config = dict(
    hidden_size=512,
    num_attention_heads=8,
    head_dim=64,
    intermediate_size=2048,
    vocab_size=32768,
    norm_eps=1e-05,
    attn_scale=0.125,
    init='normal',
    optimizer='adam_variant',
    learning_rate=0.000875,
)
Each number is 128 + 32 x the weight over its row's rms, rounded and kept within 0 to 255. Layers, rows and columns count from 0. Numbers have three digits each. The size before them is the row's rms in percent of the matrix's.

# layer 5 attention value, 512x512, rms 0.023, rows 482-511, columns 320-383
107:063136141104097119085107127174153139114147105172157121122081147163084138157100101078123154068088125120091096109118155209108099146094175138111167204125151202106150125143160105134127130119107164
100:122079127116093100143105131140200115095182141102073139126087102171184162115133118153103132129095114138115149142123086137170080103144125142135068181107166120156149131102134169158131125132106143
095:183129103132121102142127125197159150082097133115157134164192127074188132138080130155164084096124123069140158196076042173158098147034140139100103139089084089165112134177131124109158161103181157
101:187114124136110144170153133170109055084095119153044092099199124115116097112134105184146158148112134123143137115093100175143135168064113198122167124094175116110149153111135174163136145111144127
084:092119187146174127062165138085150160099115112139142090124092132091091179143072133131114102130061117145164128148178024136099098109130101067063150086126082110144145123135120140131104116116148090
103:190116132131148112105137150160097107151079124114098135111167125086082125086122135087094140149067140164145127148046135084103080226173151145132151077119069136130088200117159092112146158094155115
092:152144073109111098137160106137032095144179131120072170135066118170113153138140111178165126155177129161087145098114185111136147155161073101145045116119122125103157121154144132118115120168135101
103:164112137121130065123194127145122156135087111184149152088117096147115090124137176194181128132123127164169150134082098082182112142128141123120114114135089139141106154120104177111101122152081141
092:096144103150136124174152132072162171161103132129143135111175153143141079162122163113072142177134139127138146176165143071114158110115119110101142102142138097106116116147153208151124134148094167
090:095093093112122102147158122154184201093135125118122150081169093198136072118130147162072085178071121164111169179136182119134155100082094118102110165133159116162120103131137223212195196119098122
100:132074137138132113138145141116165144122138108124064133102118126076186120136108126107152086155138124136135184147193102195119143143097030182139086148112121123121157091108106116198035137143193094
096:162100049132119150190124121180113130107117091121180182131125105130178112142150127177159097153159135161125132165040128134122128133123113106131079043153089141151119166136077117163126158129124171
100:121127138124125086121139114144125140085062115162103093108145096153005056101139153128081089160064131107130088148120082168103174157117136070099123109083107155133126103131158157111163112110102095
104:134089134117119146104090118129129145135126135074113139138149124139186161117113095081135130061094125105129110118103143136106115137097171138100127137152174157102200155146127092105125174140111171
094:136133116101113170128096144136146015104160124124066157167133142159146152108094088176145128128144126108084131088181095198114104190092122094141025129129143126163133155088091098149125155143138135
091:203114064167136154138187130149159111135162109127101113202137147128119126145151164125122093115106123088100159055122170126105151170150156100133109071151197130137117139140066105076158191103144086
097:157116101122147146152110138116134128089122116101126103126180175130190097142127096159170122144120111131140168126095131189112197124024083092117054109135136106139133138135105138095108115111180129
096:213097156131117127168151117116132143136175124163158082115134096135104095165135158150123147142095111177168148122073090141139135139115105178149131147143099123111167091141194157134102057135082132
093:138147155114121111117141134146047072086123100154171152079125126135105149124153066141147167145152149108056131091083212135113032149063105130121114142127143158111136148135171089190122152097118138
099:141058081118132115138109126219114130132159135124082161120124089130126126117145138157072122132118123181065152147074169149082094122110110132160112106102176121091126157121171122160162182139090150
100:053177166104124175117137110118146152135057160137061137128075026132101123099094127129089069137038111163121172153185114110121114112211119134078082115121175139096137101078166127126119210129107106
097:105092112147145219123124137053116059112074117098113100107056120136136079116120119072077161083073129120153126108151119162107200146143084164109117114104247155084156099101088062055126119132174120
104:064110132117127130148134119104162114125174140164199141155144129156114116121127134187125186128076112144102129207190110178131116134106089109133116197125193118191133087139147215070122022145063118
097:148203195125169145093180146071131126168116165145130128135061140146107133089167116069113133088128135151138143119186118037102177150180169132097163084132129088117170092086123138137145119114098073
109:064154150119100094111196101131090090118158119191142115161125094173127118152135162172182116145090113135097196133092129128136059110113128091086110122145125155080110163146205095067094199134137134
093:134173157133133114109130132105082120115119106152132179164078091113052165157114091119124154164149117161165162126164071138076146160142139158110134128143087124130117110138149134165114121117066138
097:098060126142147083130162148107140152130187132156133145099086073128105113106149090178192137120106133106077123111196173107148112056085141087163106131124183174121159118081097118127133164125106105
105:144106154124163120129131136161114137156138130060100127148158073096131147169121150161139146114124121147113178143090122143123206104094137163147157158130133133100124136107089152164118077137184191
100:196169137130119122113104124171120122100177122125173112117146161106106126148148185111112148141104116151119128120044160172105143126114129075115153119136122181104051167079104076118123129109176166
095:105063091132109147123053125115149107090149124118106155084089147138110146144115115029140104110139141071088102132128177154109036139186132118175161182114164164110152085157116086216094120111164111
# layer 5 attention output (transposed), 512x512, rms 0.021, rows 482-511, columns 320-383
100:139070175088042102134124097138107114160129161139137124181148159103177088117130130155125127089148127142156138127150094092161127139140132109118128126105112160156135139110143159111076079086158115
109:103170138125148132127154149109132170133113138093097135111120144151129035136210126098123127172095125167104136113185041154104120069119154110099089087174144118130154127035111154158149151101118139
096:118126123148114151130147147104115073197105106126082142081166117149200063146146142086126063129149130146091175072162174083133117128147175140111107136185073106101097105085072105112117110108139185
100:120172121167189095109107142181125166063102101131159173107124121117104165124072121110124080113151168097129134130113097181135127157091095142112136132142125158126119126097103103110154179124131137
080:157148143127053106172130136144126150185142144139107097119141106106148049143156166141146150152152161155131138127104187094197152106165126135135143104133136110154106133111142128116095166086118138
100:107137079130123103111094123151116112197163176165101104122137120128077220101102164185173138089154154112216130160103141162182105163084113105131134119064146097147130142093193058096140079128125125
086:119088171097202121155142151086151132038141114174129134104084159167119183110214080105110138167106112111116131150142088086167114132153111122165120133119123122119140117158094179142171152140124103
099:123122130093162163193115142121126149147117129106106144100101118131103164086183141133087157128078128143094091081135107153108113161096064158125119114193201114064198079155216126128157145118138190
085:110126118147128152147111134092192082145133132099157114131144131110128101140083125115120160167099101092087154114124187120175153163100093151112160139122101165160098085062122111138124129109077112
092:140142149079155105157148137142175148107140077085098114067123113138151132138101101122139132157126093137076154137159102134140124116106193174155037093177125133130150116096117116187148146090103159
104:191158099072163100221129151108141129168124136172109114109133101131127134131158115116123119143122102151129147102130177147126136104216152174128093151124148100099150085150085142137156167093135130
098:115152074152148119077119149125134099151106150115132168114117118157091176101144110125138104157136137088150133094127095164147142133096123123123087133147125143120088108056113106176191132105152111
106:157129138046141115163087105113122141144153084122131144078127160134170212077083150194211166063152099120117118127144215034147083133182150131113175128139151109098147134150138112113098136125150195
102:139094122151105128102138128127092190146120061204171149121109176169202102113138112128147098178216170122095123155152021099120101129169113116121101112127120141143093136110079119125125109120149135
090:121140121055110075158166173120095087122143155174104145192133148145067128105111106141092098107135140154151135122136138123127130187122147105092150147041125167131112149072100132147116092142137094
080:107098156116168096103123152124145137091115075103124125102155159164146205128082111090136109156102127110142193105141163086075135123189138068117140089082109112164142122126084121144159113121135154
100:113127140150160136151139140122141118106150101143090120110134115131126069141153097106136130139145128123081127096161136096159118103189142143104102138124095144119080071106079147142152175148124151
094:097070168109140130120102108129148153152159122134110182089159137183145132149136108086171091155108145087072159146130150099184111141104134158136098104145161137173136150075148135081108157100122105
094:131136104153121119094096110129146117158134147124147129148128106116121171142157124130151120096117174028236140163118097092175107153088105134135108157109109153176169100128211120099091096135108163
095:124109091087153098082133129105126151150117142143132115121143135156154215119122130120135134113162088079228131177187136115121131131131165078140101137122117126144142085128098121160160051073116139
098:139175142095121089161131133141157165103096130110153111103096148110120139128104143169086159128139130154122129140142107128113137123092125123162132094150152163119102148109119101160108106089119161
091:142142164110113144156111147127186155125130171146137087114113172116120113086114138138192161143200126097112138123145164136176120085147126129145140133136168109168064126087096103107125185130110109
090:098125151157130159150136156118126132097105064114097156165154139176207097151116099048116122138113131173094142156138167115085140133173199172135115119142108130111177127172111150132110095112186084
095:132118172118120142126108103136134170114117104094143101112151142107140122131087147125111154101132150152118142145090147106118120126107114123145163074142159135141111194182166160097092094120102123
098:147084103174127108123098117103136115188087131112126167108105158135195182154172142119104159188093145051110119069171136069068132082160069113108139106170125183106114078128126176130113124144106153
078:148101156168086123182130077154156134125130133137128129129129096123121097145176117157148125140118178161146145146072088103203177108052067130124158097142099161139119192135158166127099118136117101
090:120141152123156158060139143127086121075135106129157162170126140146137177124153121130105112095077134068164123132190190027102123136197131084132107170133163153151207092138119141091111110148103202
099:115082101155133138127118137081146110143101106151152115076119133123105099136108156079099108145153110112176111114141191124162161131144120119139139147077074129129156083122065162082118149145124107
101:108133091158129120105111130151130094146130161112098120176136114117070167162099167167171111097145140081193117131115084164133155121094126084102099161088136179164096107105117119138161084149131134
091:164110106096081091171104135146133093194173228121110119166148112101118153156151151146145096135079097128137105105105139184114128128129160121134119146074149156144172073141167144159134118122140116
# layer 5 MLP up, 2048x512, rms 0.0155, rows 0-76, columns 320-383
068:143121127140137123073121064154135136133144112103131117088130153130115148140104080173137141161066136134130179153160115111115132102163111113126145141140137135104122179139100137139053059129106116
057:172162144174102178159088200145143184122132079155145083150171108167077101167141184139121145131166126155140014132167127112196160164114172139144171128173083193083133113090141099152149117127082114
057:132110162188141136153134163113115141143133119055114133102177158096085135155103152105123106125127144115133071151110132151128167085086109117119091156240084118130126177113168123199192099105079062
078:165166169125054150120131119167093157137078106099073175101191208075097101189164116159108122122114114186159089125170121153051100140075143155121139060117121137129178112114070111088150089104141114
060:143172178105122122122172129144112139095107187178137120172203166111098111184112090092097115104139160134171094103136157169146142162084140140058161116119089175153180107163107144131167115118028140
055:132138121115125056118110121157119115094176156077132149124130138115069145167137000153158064163037147097124128062121127114255092105152107136119119118131134152103151124196087133129195139137076119
059:137155098088105065179124229170125161150200098083109056156111097073084111113171136078131181125137110128103113108108125128116162113149152169130123163161099150132135090136150122143132157133132128
067:129128144082095164080101148137155146133094089113156138172153194129124142147100121107082055102159155145157066137109147216136058115107084106115126127146115161132188101147110154100083122136171092
090:142177142137144187127094104149189176194156123115136121050186167110089089093114108120160104167173091130098118079130119115156170078116114163136175161110151107119099100109134182124108122113089113
098:113136160145195195132117145163137151169115114080061146139148079142083129118097118142123146163141139142129210118134148133074105113142171161148123175102125126163101157146098134148136058111122162
084:160142116109105161104082135145190134168141097093117112188144105082107111228116128129171129132101132093096080099175118135104125096130120145122095126144137152138153096091145182162139155159093123
066:146141165156196160069103158137115134093096126109151154067123164092086117174102165081159129105191129129140122122187121136087136165111120115104097025164118127147153144082148133121130093154178057
050:136085170170074145131142067116099148123172093076173132102103115102136168180196146090131121195084106131144030167162125182149130151135134165124087178155175109102122130168117124147161119134135135
057:114191158118103135135156149123098183103102100204095162160136059157114133126119161132158121167101146149133188176134146100016129132066169116113126122105138103097076117151087174141125152145135041
053:146091118191097106104124188145090146166114082135109163115167121140056159091118142070166114110134091105139138118105123136168144216116155108100097057129166137097132146153139131121107126176126115
077:135164171106108116081093103144144090146135056072133137139179185103115162161141085126171132109160075140126091120108092135100097130094077197060079112167132141180211081092108146112124133145086113
088:132139164170145189091109150120142140153142123113091148070118122094129127116153136124182153139152079109098186080149131117170181034125139147099161135112134118147127124104087152112128105124116003
064:146112109101101129131117137169088101139112100165135154193164116075134138139121099139128122175171087107129063164113111124096123098115109164050144193140142095120154134099157146125134093134105110
066:179186149145110108119089116128109196122113129126188126086142058131158159100111138093103106105132149168160065078151128139144118055118091159109153153122159090128143165081154115154157090114149088
069:072117122153174176129136093142129085094117135141068131128052114109094134144101075146169097095122075132090087099101122167135120090112128131188151155125070117129113186120121119102104146142095068
152:134105168102105140126131125125131142076145138120159121115127161121162125168158138148176162090164132193132100117080100144137116127151146157139117115114176116124113104169149124118139121133136090
175:126119189122138122161100160082145160126102087142109177120161058204117066174145116165124120069154113156137168150129156111128131101135105096097167109192125108105111111067174132158098122114156118
153:110101144128117126164152116159101139156159112124146179112173146132194140140113169160135093075128147175145146128192158083116094116110185141095103141122106121160121141092084095114062091120127072
188:157143089160136069097126107136055120093155111153135140099073150107070157118161124133109149086127134155141122115130108151128144132104174092116116117096113139146147112120085112177158150149116093
118:195116099098174165123105140126120181104111126132125126111145075139161150102100131135126155090107103142144058112102103205089157188167147131137125088149099120087176152171138103148172135078111161
106:119088111125108167103112171119108158104126122147069124184087146101178155104108113110080109110078136121125082212037105184067159173129108134136107093152116115138166114196099117079155137110178189
071:157149091156100142163155147123161167116109187142125132127148112126133169074106088154149130129114128148099041083116116145150102132097201132058121193135145133120141138130119128183158127133160114
056:107110111159086088155138183133136134062090107069132136156123133175130117146163192161140124144165190158149093070095146124123130127106159203110139163116072057115180177133112093131159126178151079
062:162160141131116130120106040154129130112159043108016135140107134183091196094195129130167094077148124192128118181140103134187127111137122126112145177090139075096135161189118137123125107158146146
078:130176168173093121129094129120143143122155096037136080137174133124167134150142074113144135023145110159115066106105106146104114136133095134070098184155172142139156089119132112148118183155149117
059:188125083082148105065146183127109139169116181121118142151091149107090098123116087108087072056106122122097107151108147140091121170098150136106212139115135165172131123143122133211076133174125136
144:143074147137167085107158125094129057114179148111093149092111141143036161101116148158169088112100141102100115117136123100169121124148154089115122224150089140101141087114137111204146139165086121
059:152163172208114119120100121160112099125122173100160187162137143163140087133134085116107168111188153108135089142193131160111199107109166136056077116143131151152173082139130132115132110140120138
150:165042060072097113148095114178115110109134140129147128081116143091155221113087165142120116102094117136110139108156196169090135112113200097125123135118121170087169107137133110147129061117154136
058:061127113108110136148118117141141105136120120036034182167088175118107124164159187155115151099138106132123159136108140163139115179131134123124139106089096185144113166137125158132155132166135121
145:167126122096118098123058146131154120174109089135126129152174094157068114088142083163064154110073150123125084106200116197095159083165098089138101144136187140115128122141104150140125157141116154
056:126126120038078126076116067158085158109199155100133119148102067153129113153148106143153070165093133080150192140105139095050113104153100107133139179088116109112094094149142146094113117126075086
059:108165120114084103132179135101131103082145162049124116072100155097090141107130189009068107115143194131117134098128139155155087140096106145150154175115131141126136125134115100095122156127107134
067:159126160211106173134171175144168171135155100158098194095184158134172160139062097102143133151146112148143051079118117141164105107115181114058092102069109131086162153105146128101113106193164135
195:153105141111111164120099111139179159089119111141123132135123087137117090154113111109089165136151149156072115117101161139148136070153136113101104108143161184106167131187101135118110184153110164
082:140163127123172157174108143197155138096160105087143124119108120087120136127090124141102137128198080133124106135149102069173148105048116156155105150162128136122128079103131137131117075140121009
069:153167170168153195128104180163168158083125096091098126109165163137123114073085088134159161079175081117153163068162156169128122100117117182143103111076080129130145112106144137114066151158144100
166:141092112144116121152133146146078145127158162162158173135106102139131126106188179186081159117091109129081117129090129141074087151111102148136080148077167139123169165136177143110118051123103103
172:144059162109126113099092123146127132152112087112157101143139141105134133057175142093091119158139137126165135134042088157123178152139180149163142099063122148080101120115136184128170114122123168
055:162135135100102140093105135158090192118145087188124135172073132124127117202159181168080145126168143139129151138099129121122143132125122110087139099171077072163155104073159074095141134083145173
058:103133121108122097094091188158139219124170132158128150171187103101094111139159210172059104104142135126157116137127147131195125125116113163100189092167123159104153172104122128167174122101167150
059:143160126211098146163119136117122115102093056026142167133190111113114126110122098185162188091172120129103095128137130113102116081099177168135085157130117131119147141078109174129116134121035163
057:107148134107116101171146099125065134126155095092159128079162137119124112134147128119107139152185090099140138117169140178142088119115175149057094105168139181160141140126133115096140121110151128
181:192066027093070084126129124133089096091202153134156150074129128098112169117074157161132139139100109168095128152170183134140114094129151099110094161124108169109127095155147086178121113158150099
061:134127102164110163136164139129072119130163159182178058117183165080115092177141120106094104064139140073156057133137130103103108140156132162043096166173098212163114129102152183127177112118166103
071:154160129093173155147123154077127127131079082177080138119131159129127161117164116204167136105147078183094125097143087102109118134141142149178145158130124182106155095120122066113176116143167092
055:098142108130095118129095094147139168157165133076132087109161153081135170064150045081133144117123110126121085094138121150175205087068110091107129117074172181098127112156144165103134114133108075
061:131088171147057143131121077167194187080162098159095104189069105152153132134125151108124072098188156171119070129196128160159151169093112121113127159188150170128142142107119086115101086068162155
071:142133146145119151088128148145134136129144113095158126158110144138164151167116097139167145083098084162111000138139114139179107109098170149098138138159138097120158124087134143132159105130072096
086:142107064168107089170159149102086108112148181147110088152108128139169113159145192170097131117086133113126163146124120112147133145140142109144142169049082128174108150152136129137107142086169165
063:128143156142133203154144109122143125150143154116177140121157104116109118136127149142137157134108127136159142123140141154159156100127127149152113164156124164109133141120169084164099072136109110
058:155153158117173128126109104153175092111175068187095126150160112109128141142177028127153160099186063110108107120164136139109150091118155109128172153122116084119113101150153124123170129152069091
059:128134085213077147101158134111128133092241119138152103156144164144144111128130114148125119102107078131112121111086130137166171093183138101139204103103149131163101178096128169138066126142134087
062:142209135124142121136099094059143117136097138151086108073207094096125134105031159100103129097179143108155109119145122113111117138177091189078066044144161184111121125061118112131137182158155152
086:133135109115088110176107144130121130144166098180118157111116124184073104088146094103102133069060150117059064169183095091136081182131183088152187165120150089093112136162117102101158155072182171
076:144153165153145172137116161174149191153149134101127217065175092105115107126080170144093132180160135142134079088191115143129144192086126138123069080117135159153147072108116131131137088165116084
067:126164157076111133135113129122085159127157123155128100129161143142112131125138090114122123130148189129127029125183128119130122077130154146124145120179149112099130134156139170164087122046091081
058:097180102128178093120172043149112164128094178096107160092158120135104122145089025056115125126182070140131112111118114145089091112120082088124138164079045139133147107110104170156113135115133097
214:119084127141156136145107119111137113141152118103171120105123097184124122136158120098118110155153114118099096109112109170129145113124163126146111126163122158065096134130174129113154167116148104
064:190123150146123167097103100115127147096201118124072123181144063159136112093165087107114162130178120126128096104162126132227150126124144133190171153080183104098149132159103098123141134138063101
078:136106126190115149103128111139170126124122073137141118187177138125120113188142077158169129153119118152141088111182129133144132149042195130128131116142127130076137121089131128127151098139192067
062:172134167095116101169125122107076086100079059122121163171090115155168158181146105122154166101144106134126145113125135133108104136123123136183149147138153093099106136113120092127140094160064144
071:096090152105171172097122103142184084105170128055124105147117124111154153140165141095149130131137075091101042099145117148133160104126156151063107195088105163108116089121155157147104108159046022
051:153146130127174113147133121085108102138135145184088201158136114106103081067090100083132148164134125126123035086129112101179092099063152149070150255119116150112073083157155159164167124106087182
065:145143121178050189155130105129117095094119143109157112119121164131155114127137179073114112144141176153122096126124133153156140098134105179163161132074078146165152117217153075097143092086175137
062:076082123122152137121162135116143124131156144158087053105065138089125111132165212207115132120136114120116156123139159131155046122175153116114107109097110164118111110163179113111167160136200120
061:164072136087130145120124196124058160143092166248074117130101117231114132092058200155124141141150159110132161147136139091134132140142086147133135127123114148138125091096114162129101098124157163
065:181132141123141131093159068195074110122206094106144071104159117083112071136142136200082116114153118109126078184115133127144140107144138137038191162113138116138207107076139113139123106074123126
085:150102176134140099086104119175158155105121093099137065157173129077122085199127084160141137092113107138119079143165150181138161061019194121095101103129084125102168154121149147106114070115067067
075:105074141220194125116122157113150105113169143126093177154161090147145170163122089175165128135097126132104012100129110176124088118080176173105134130160185100115167116060118126097111114103112150
171:137108104119148094131111129115121133191193122141175125156075123193139173162154145104134123109127127047119119173091064181139100154062124134159117153141139136137084082129093085134116168166085104
070:159131149126135101101153137147152128090165118034107142156126140096107161174156122131162164098143093143102095105112110176156184063083177166153117168099100126101079173045162163167103086131129134
# layer 5 MLP down (transposed), 2048x512, rms 0.0113, rows 0-76, columns 320-383
059:139138080118143184123161128095098114147154087153151125135151098163126142101138093110099113101126128116176058109102118099098123083131093127103141101124137173151107137145146127109121181117105144
052:109142147151125118080132162107130113129119087134150122102120173127151161101088137088204180128186119167112182111102080118068123122075096127127158123156118129142197097092132140078040083207109189
049:211134103092059143137177086128079134166152140140115123119152093061112156139120102149174174152086151194166120181105107059117146063088151111118152132110149156129111132151106112149123102104134114
079:135131090103206063154150150102109171107166173190127054189141135145099111116094070123127122170123140113071141152123147145119156171190139098170061146157145124117101100104182149116123172114116103
053:137086150160110104075145147121149127122102143115100133106147162106142188125138121088098195099090083177126140129158114138079110130066141158127193180155105092114142110135178074160091089065160104
046:124122104084095059166095124115104078106083076170165133141141127134072084192141130108050135129132142095082076080135143114114174057085149144114123145126126161144135111124121181094149124089137136
056:160102188150094127099169114130166121153103075108111100105110135098130086170079188128074134097164160091095109127157164105182089102072177142142156054069133143133096111141080157121115091196113131
058:131132145177125132143116179107057131081135127118113143077138136123110136174095123142136131110077099120146166090160075090078130169050222164137130128153122120131094113099138065121071103138098116
107:134130154135112125144160092119106084103108109138142164132108100113138152154127138102105111116071090092147090122101120151078132140102099141103126121151122143093141134194127105119129126110105144
112:139131143114131135154155119141103110145156085105182143153103119078146185112167100129109114111115115110163100148083095135085161138113066125135109155180125171046139113221141163115097118128130164
082:135111114128150136143196121070052100071148121151127100110132127107104099109128141131077142131156104149151132160134124083098158153085169105137170129112136118102170144185118102114070164094134151
058:070145057128094176139131114098105149114157143131079085120118143115191143138114115123138186179143078094125132160065087098120099113096172158105134160122090095110054139184166093122110148154142143
042:173131175123200092116136143154105113129093165167142155151074141079115111100089079116164123095151156157124098174102148140136162120113120070101077096166125125116107100075100145102149056125143177
051:164142109088152138137112139110095144124150167125135147157079093078088139094093094141096181159139146127164143093132129137119121169053100180143117136113163225109170169128143119148119097121158152
043:102163100137075130166121096159122102167114162122064133060126173119137064121153134107127132116144122122103067125117103104109132162137100143172170126142096098139126135116096143124123102088164101
074:136133135081099112120182113063156180165146142173103118194123120131159071118085144150158107145145151149123127110103101115162139177117125090149159161071132119128146088091067170103140131117139172
094:149139124144099136172158078094135116150125112125155165133129074102143135122096116114110122159099090141183138165102116132074119141147081138165135136126107133128124128156101145096140161124165144
057:133190137092102118113168081139170100180134169134176141136132107130100155081133149140132110149154188173120163121133147080111160145147192079148162114123126117106010090118098131096120162113089137
058:135077120089070060122146155147140141129113128120132132133119112122146125147171125128165124163108124133189108169106113082075097130107143109134182220114085108180172140151148107084107145129093178
064:143150157036085101160103080159094126124063164139163103138103138146114079150186090174134111141113195097184116087144123115122183126126129082117118102129161092106118109134128122103158124081122130
130:093145140150158120140142083123171153143103116147129139158125123128141101162173117103135085139108186064171115216082110133064116208141105096169144098119165137127153109093168135165137128099132171
158:133145162096045121149083169116113174121117196112158133142127064157102088125162145124053117114133112158178124113110066136154136115112052158087124118203129152187096111109131112121145112060144151
135:074171133127188125135118155087130150130123120124139097112113148114061155130089118160156150079153085105078149149114120181126141143151138076123174153119127087141201138169210076144137114122140124
185:145133099111071113119142152148101130193100071126178103106100084077157138121092132103149154170122136167182163133039169135123147135123088127151160136114118105090087123160098140101082148104149158
134:113099168141092121121096120157159053159140148140116106120142133125117124153144119145152134127141159096144119108172164111221135118132166158101113140145172124158095120038094122106083134123105103
118:124107143144132150127110094134159083173164154136124090119123135108134103129105097154142139108137176114134146086201127117205124093155163148101110156146140125149106127017124137131131087101110099
062:114131155109131099084117125132136095143079187140121152119157100098151090142129152103094148151131150111017123143144137050128137140154113097171113096174134102172123116116121147158081111160097096
046:179079109173130116071126131147123113151131109140156114141168099144158207128122124098097173215140125179076108193061108132178167095109135097127169101168117097112150124149135150120102086149115113
058:154132134119112142109124167152172181148103150096196092111165122101134064149119090155107126103102171068111116104104137117149119151101148158122156090223093169163159112126129149134120069111141172
080:184114134012158114073105118098139101171122162138117124131145111127128123153116184142144087189145139138107165118178095102173125119106122154173098095134138119133071109137106150143136042145098139
053:181128074102048160092112081069113089106104192143037142083154151146073199165112129109154109166173082091085128109186136103130127136139147172162147087121139082126162074162085066115115173124136112
151:122144115075129126129112164128138145121160187140152112163129138114129082127147117151121105131124076121148092145131221196074154170132175111140120129056172069079125121102140138131122150062133153
043:161114140092125120071147124115174153167141078147118105155126135165159075065149133101112137100085155147134184117198149130145118133148110132149135117138166161105090113096098105121075078138122149
169:135166157125154157119140088070126108105129120131130147110094138176156016156120124125176114139175140116080145124121032118134138128133126141138104130180132121219081131139129125142126156106174149
048:142191119111157175171131099135114110152135128150105105098115117121132067115105076094109166186167139139159109141171131185082157126125174103140097070145128174109194114077104162103115120089189076
127:088104134168130181114162176141130128146111152162137098130072156083139148118125125110154153119140115169066091108084078167107092092067181141108148155092131099093162125148133106140107141111147086
044:117142148097155180131143153091161135119118132125127128143128149141073171122159122111069126149074131174159115128124130175095104076132181128075105128098120062137153128100151090127162143121122112
054:121127122154159101090114132119147146134129078163127158149145169149153131173106111115130105058105061045105175100151071108112101144097160126151127164149177137176089125125170120141112073143117131
062:162107132094114146136118136121173098110107112118104126163128141165167135171204151108169107142102140080169146190099132143106109131155116156157080160148119126113113078148156086077109172081132122
211:081131131096166150070138102131127125176125137124106144124134140140133102167093145118140147105106122117116131144078095241123094127139139159178140125145139110143121119132117131118125128094124156
087:126148108131091128104153123096137144128057129171142121136163124101119151170098153110141136099120083138132168121120104090080129129166131138133094116097100127112133124149085108138130147095121132
065:112137155124087141128167108174098107111090097120148111109136102135130135146167145124088112099085111129179114205143117076104140125111111124117135146160158164053181138188139127152125087136084108
159:118170117138181138121121110116151090156096141088147111145132165159187111172051123147128117146091144088099154128124180151109097155093166079105168090102136086156077095091154147103113142123111114
181:114183173125139140121101144109097124112103099103112131192146104165199150136155122153175121118155104073098119119107079109129147164096182126108112136180178112098115147119118100105140187095132155
045:157049131188111109149192140167153184198123099149148124078096119167155136136093124148110130140106123084130125142177143167133142112115086093101089135176107157112176159133138152136106131140143146
045:158097144147141149145148207119160169145139091123204092088105144153127117148093135124189178115067122099143147072099071172159112128105108152160165098176097151118191092123149149107090135092132108
050:167135114137114130138126127113140211167198193139190117175156113177114129123110121115132128152154179193089114122137123123134133130085127089144181097181154121138149117139106139083077109081125081
045:090097100128160172060112066108185134167159114139198112155120126132082066160128087129149143174112199168120152104171143102150126060107189086120087126120145047119112090212058091114170142134150111
237:081172200114146125104143128110110144100109123141112147169127121179144063142156136080189168109186111094105124128077058123106150144120118140142121139174131074182092192131121114130148181121135126
049:131111182128124121102141134120131122166111109132130170147125110136112166105131171128154135128095088155075207189122174104097111181132061151141152132133141039092153090111127091122143095086084074
070:169151215096104101128130128103102115120113151162173085172134122069124113134063135163103161123108171075144129179117106069111143197167097176102102099097157079092122073147118126152117114150088124
047:142114148108098106094037197147189151118044161090133127129122168140160092181142135144139137130123156105131168111105068122100105163108147135169152159146137114131135071164137157135116084101141191
054:118184143089113117105158170153095094116110158090163147089135145115154133089146153096172166144150152089136177066116068134184119089127191153092134117165092111083081116144129206102115084168116161
068:148151123086086064114187072088114134159110199139149099090140140141153069113107136099064121125125132141109113115128178056153139125197137137124130161115126131122069116133100127129097125145140152
084:122141164127142156130160116171146124128149078103132100114090131122108166152190097098086116161159098225102049154140143128115140131116077130099098106172138130116172170177077173136171131110124096
048:127101147140135105106142109151170130156143099187121178131168100107136175103119158092145107076138074135144148145102120114098131134083141119132049156094134114131165147156191138118138185156132136
046:085127122125089131159142118171140119130124147149100134133129147127080092107137136149208130073107103081082177124140110090100091181099182123176203109145106136194069131124113126126109164092127125
052:173128158126112055169109185108128135180074019130143168113116116139192092147167146110157109107146118058120127135111148132095102160125161135174062140120140123121120094108114171125109148160097149
059:083088098119133114139150151108163189153150134100189155145147142060101176180119147167059131136118109206183117094165069118118128101114063201176146088149136075154182120151074165107136102203124146
089:134155112136175147080184109172131156130124134119193139142144123134173083125145106138137128170109146121149107131092114094111137126151028109085079091185133167133180126139103173135080083137085146
075:125128076142119116137129150107122143158128096166088089161113124119108126159123092109172179156125067073080146172112172142130137146119134109112090144095112153063121142159099115122095142071131132
055:129122145132145151119121131098150169119151187135131064144098157120103126151117150117167164112108114119132177063156124075058045084098144111164179120102136151151117102155130079108133115118160181
049:086149213070085104120107076100156109144063123117179180131131124095099111168128136146107126070114148109126148114123105140187132136105173152188162149128146099070109089125146121152137115084079117
260:178136116070046139159114095180162176071131170152144129104135134126128149103165127108021070129126116097217079119074139177160146160118088144136090126156130163090112133115104106111154144093126150
057:150125112169141107119130164135105155098133131130110164180151113120135081147130101109201083111129071019118197148074167135127116176137132135129093138152135134124155158097147151124152128151132131
075:105133098064132153136150147115136113167124131162087107125136167128085131128068105098156125109136089158063211056092120103105085190125095145128135100153149133150179123099070148105075183105161105
055:118168136133121189179158093158113154148139210180136085125146113085105094081109101143138148136108143134171102151156133088148163134186102077069093109089124099121154107164145125113136136124158095
059:140166147179094150191132152147066136209104161115120125083154149086079128142090157124147107118125044125167159156158128116163153126142158154166134110130134073116107128168071113139139191076137124
039:148159113128075104078146083116176158144149114135117146137153153161145194121197124103092146124122124182137132133088142117082087138140107172154151126118198156125066134134099159110104128069135120
058:135144129106154120092137105148094151115136055084109168130122126107225114122084123114097126160092133112084124160070151105103120169159100103144075112207164120126107149051130176111106104156077154
056:121122132185135132155085112135143121123101130153192120147157152122162189123137112129119128144127101149153138152094113167076079125093113140138071110164106070121166087111110102140161096084146143
050:103183142062111139156126169106080138127123118097089115111105159100166094084154153112112166122142164138170094152102051152132162134169147166097164130081100158115138147111141131092145124158123147
058:122147078097123089111185086129177137152119186171055150150103110157113154092152116085200101093144095098105115121147146151102102137086138110136073132153081069094079108159109135095098137106166182
083:176142101105108163116151167100121111126084121197078123056120171165120142123117130125143157146077088112104165109121079065096106131148189143116112138157148092128115052178102119146083211121098131
076:163160118060092134121111102093138102148127162178125123128181158154109113111141127151133097132138166094099180127133145092196160145172192116125115137106110103164052110105114098112096174096117140
184:116164128085109156156135101139138164086149149129169108197115122120121110093180130133044122108129072175157102119073176174123155155103096133149098091122151129081118121098122112148182173089117108
069:181156115152108153134164090169182105152143180185164100097149088149161133127109129189198121139148163125146122154109175094182160138145130076120147130119119130110104115177154182122123171077146121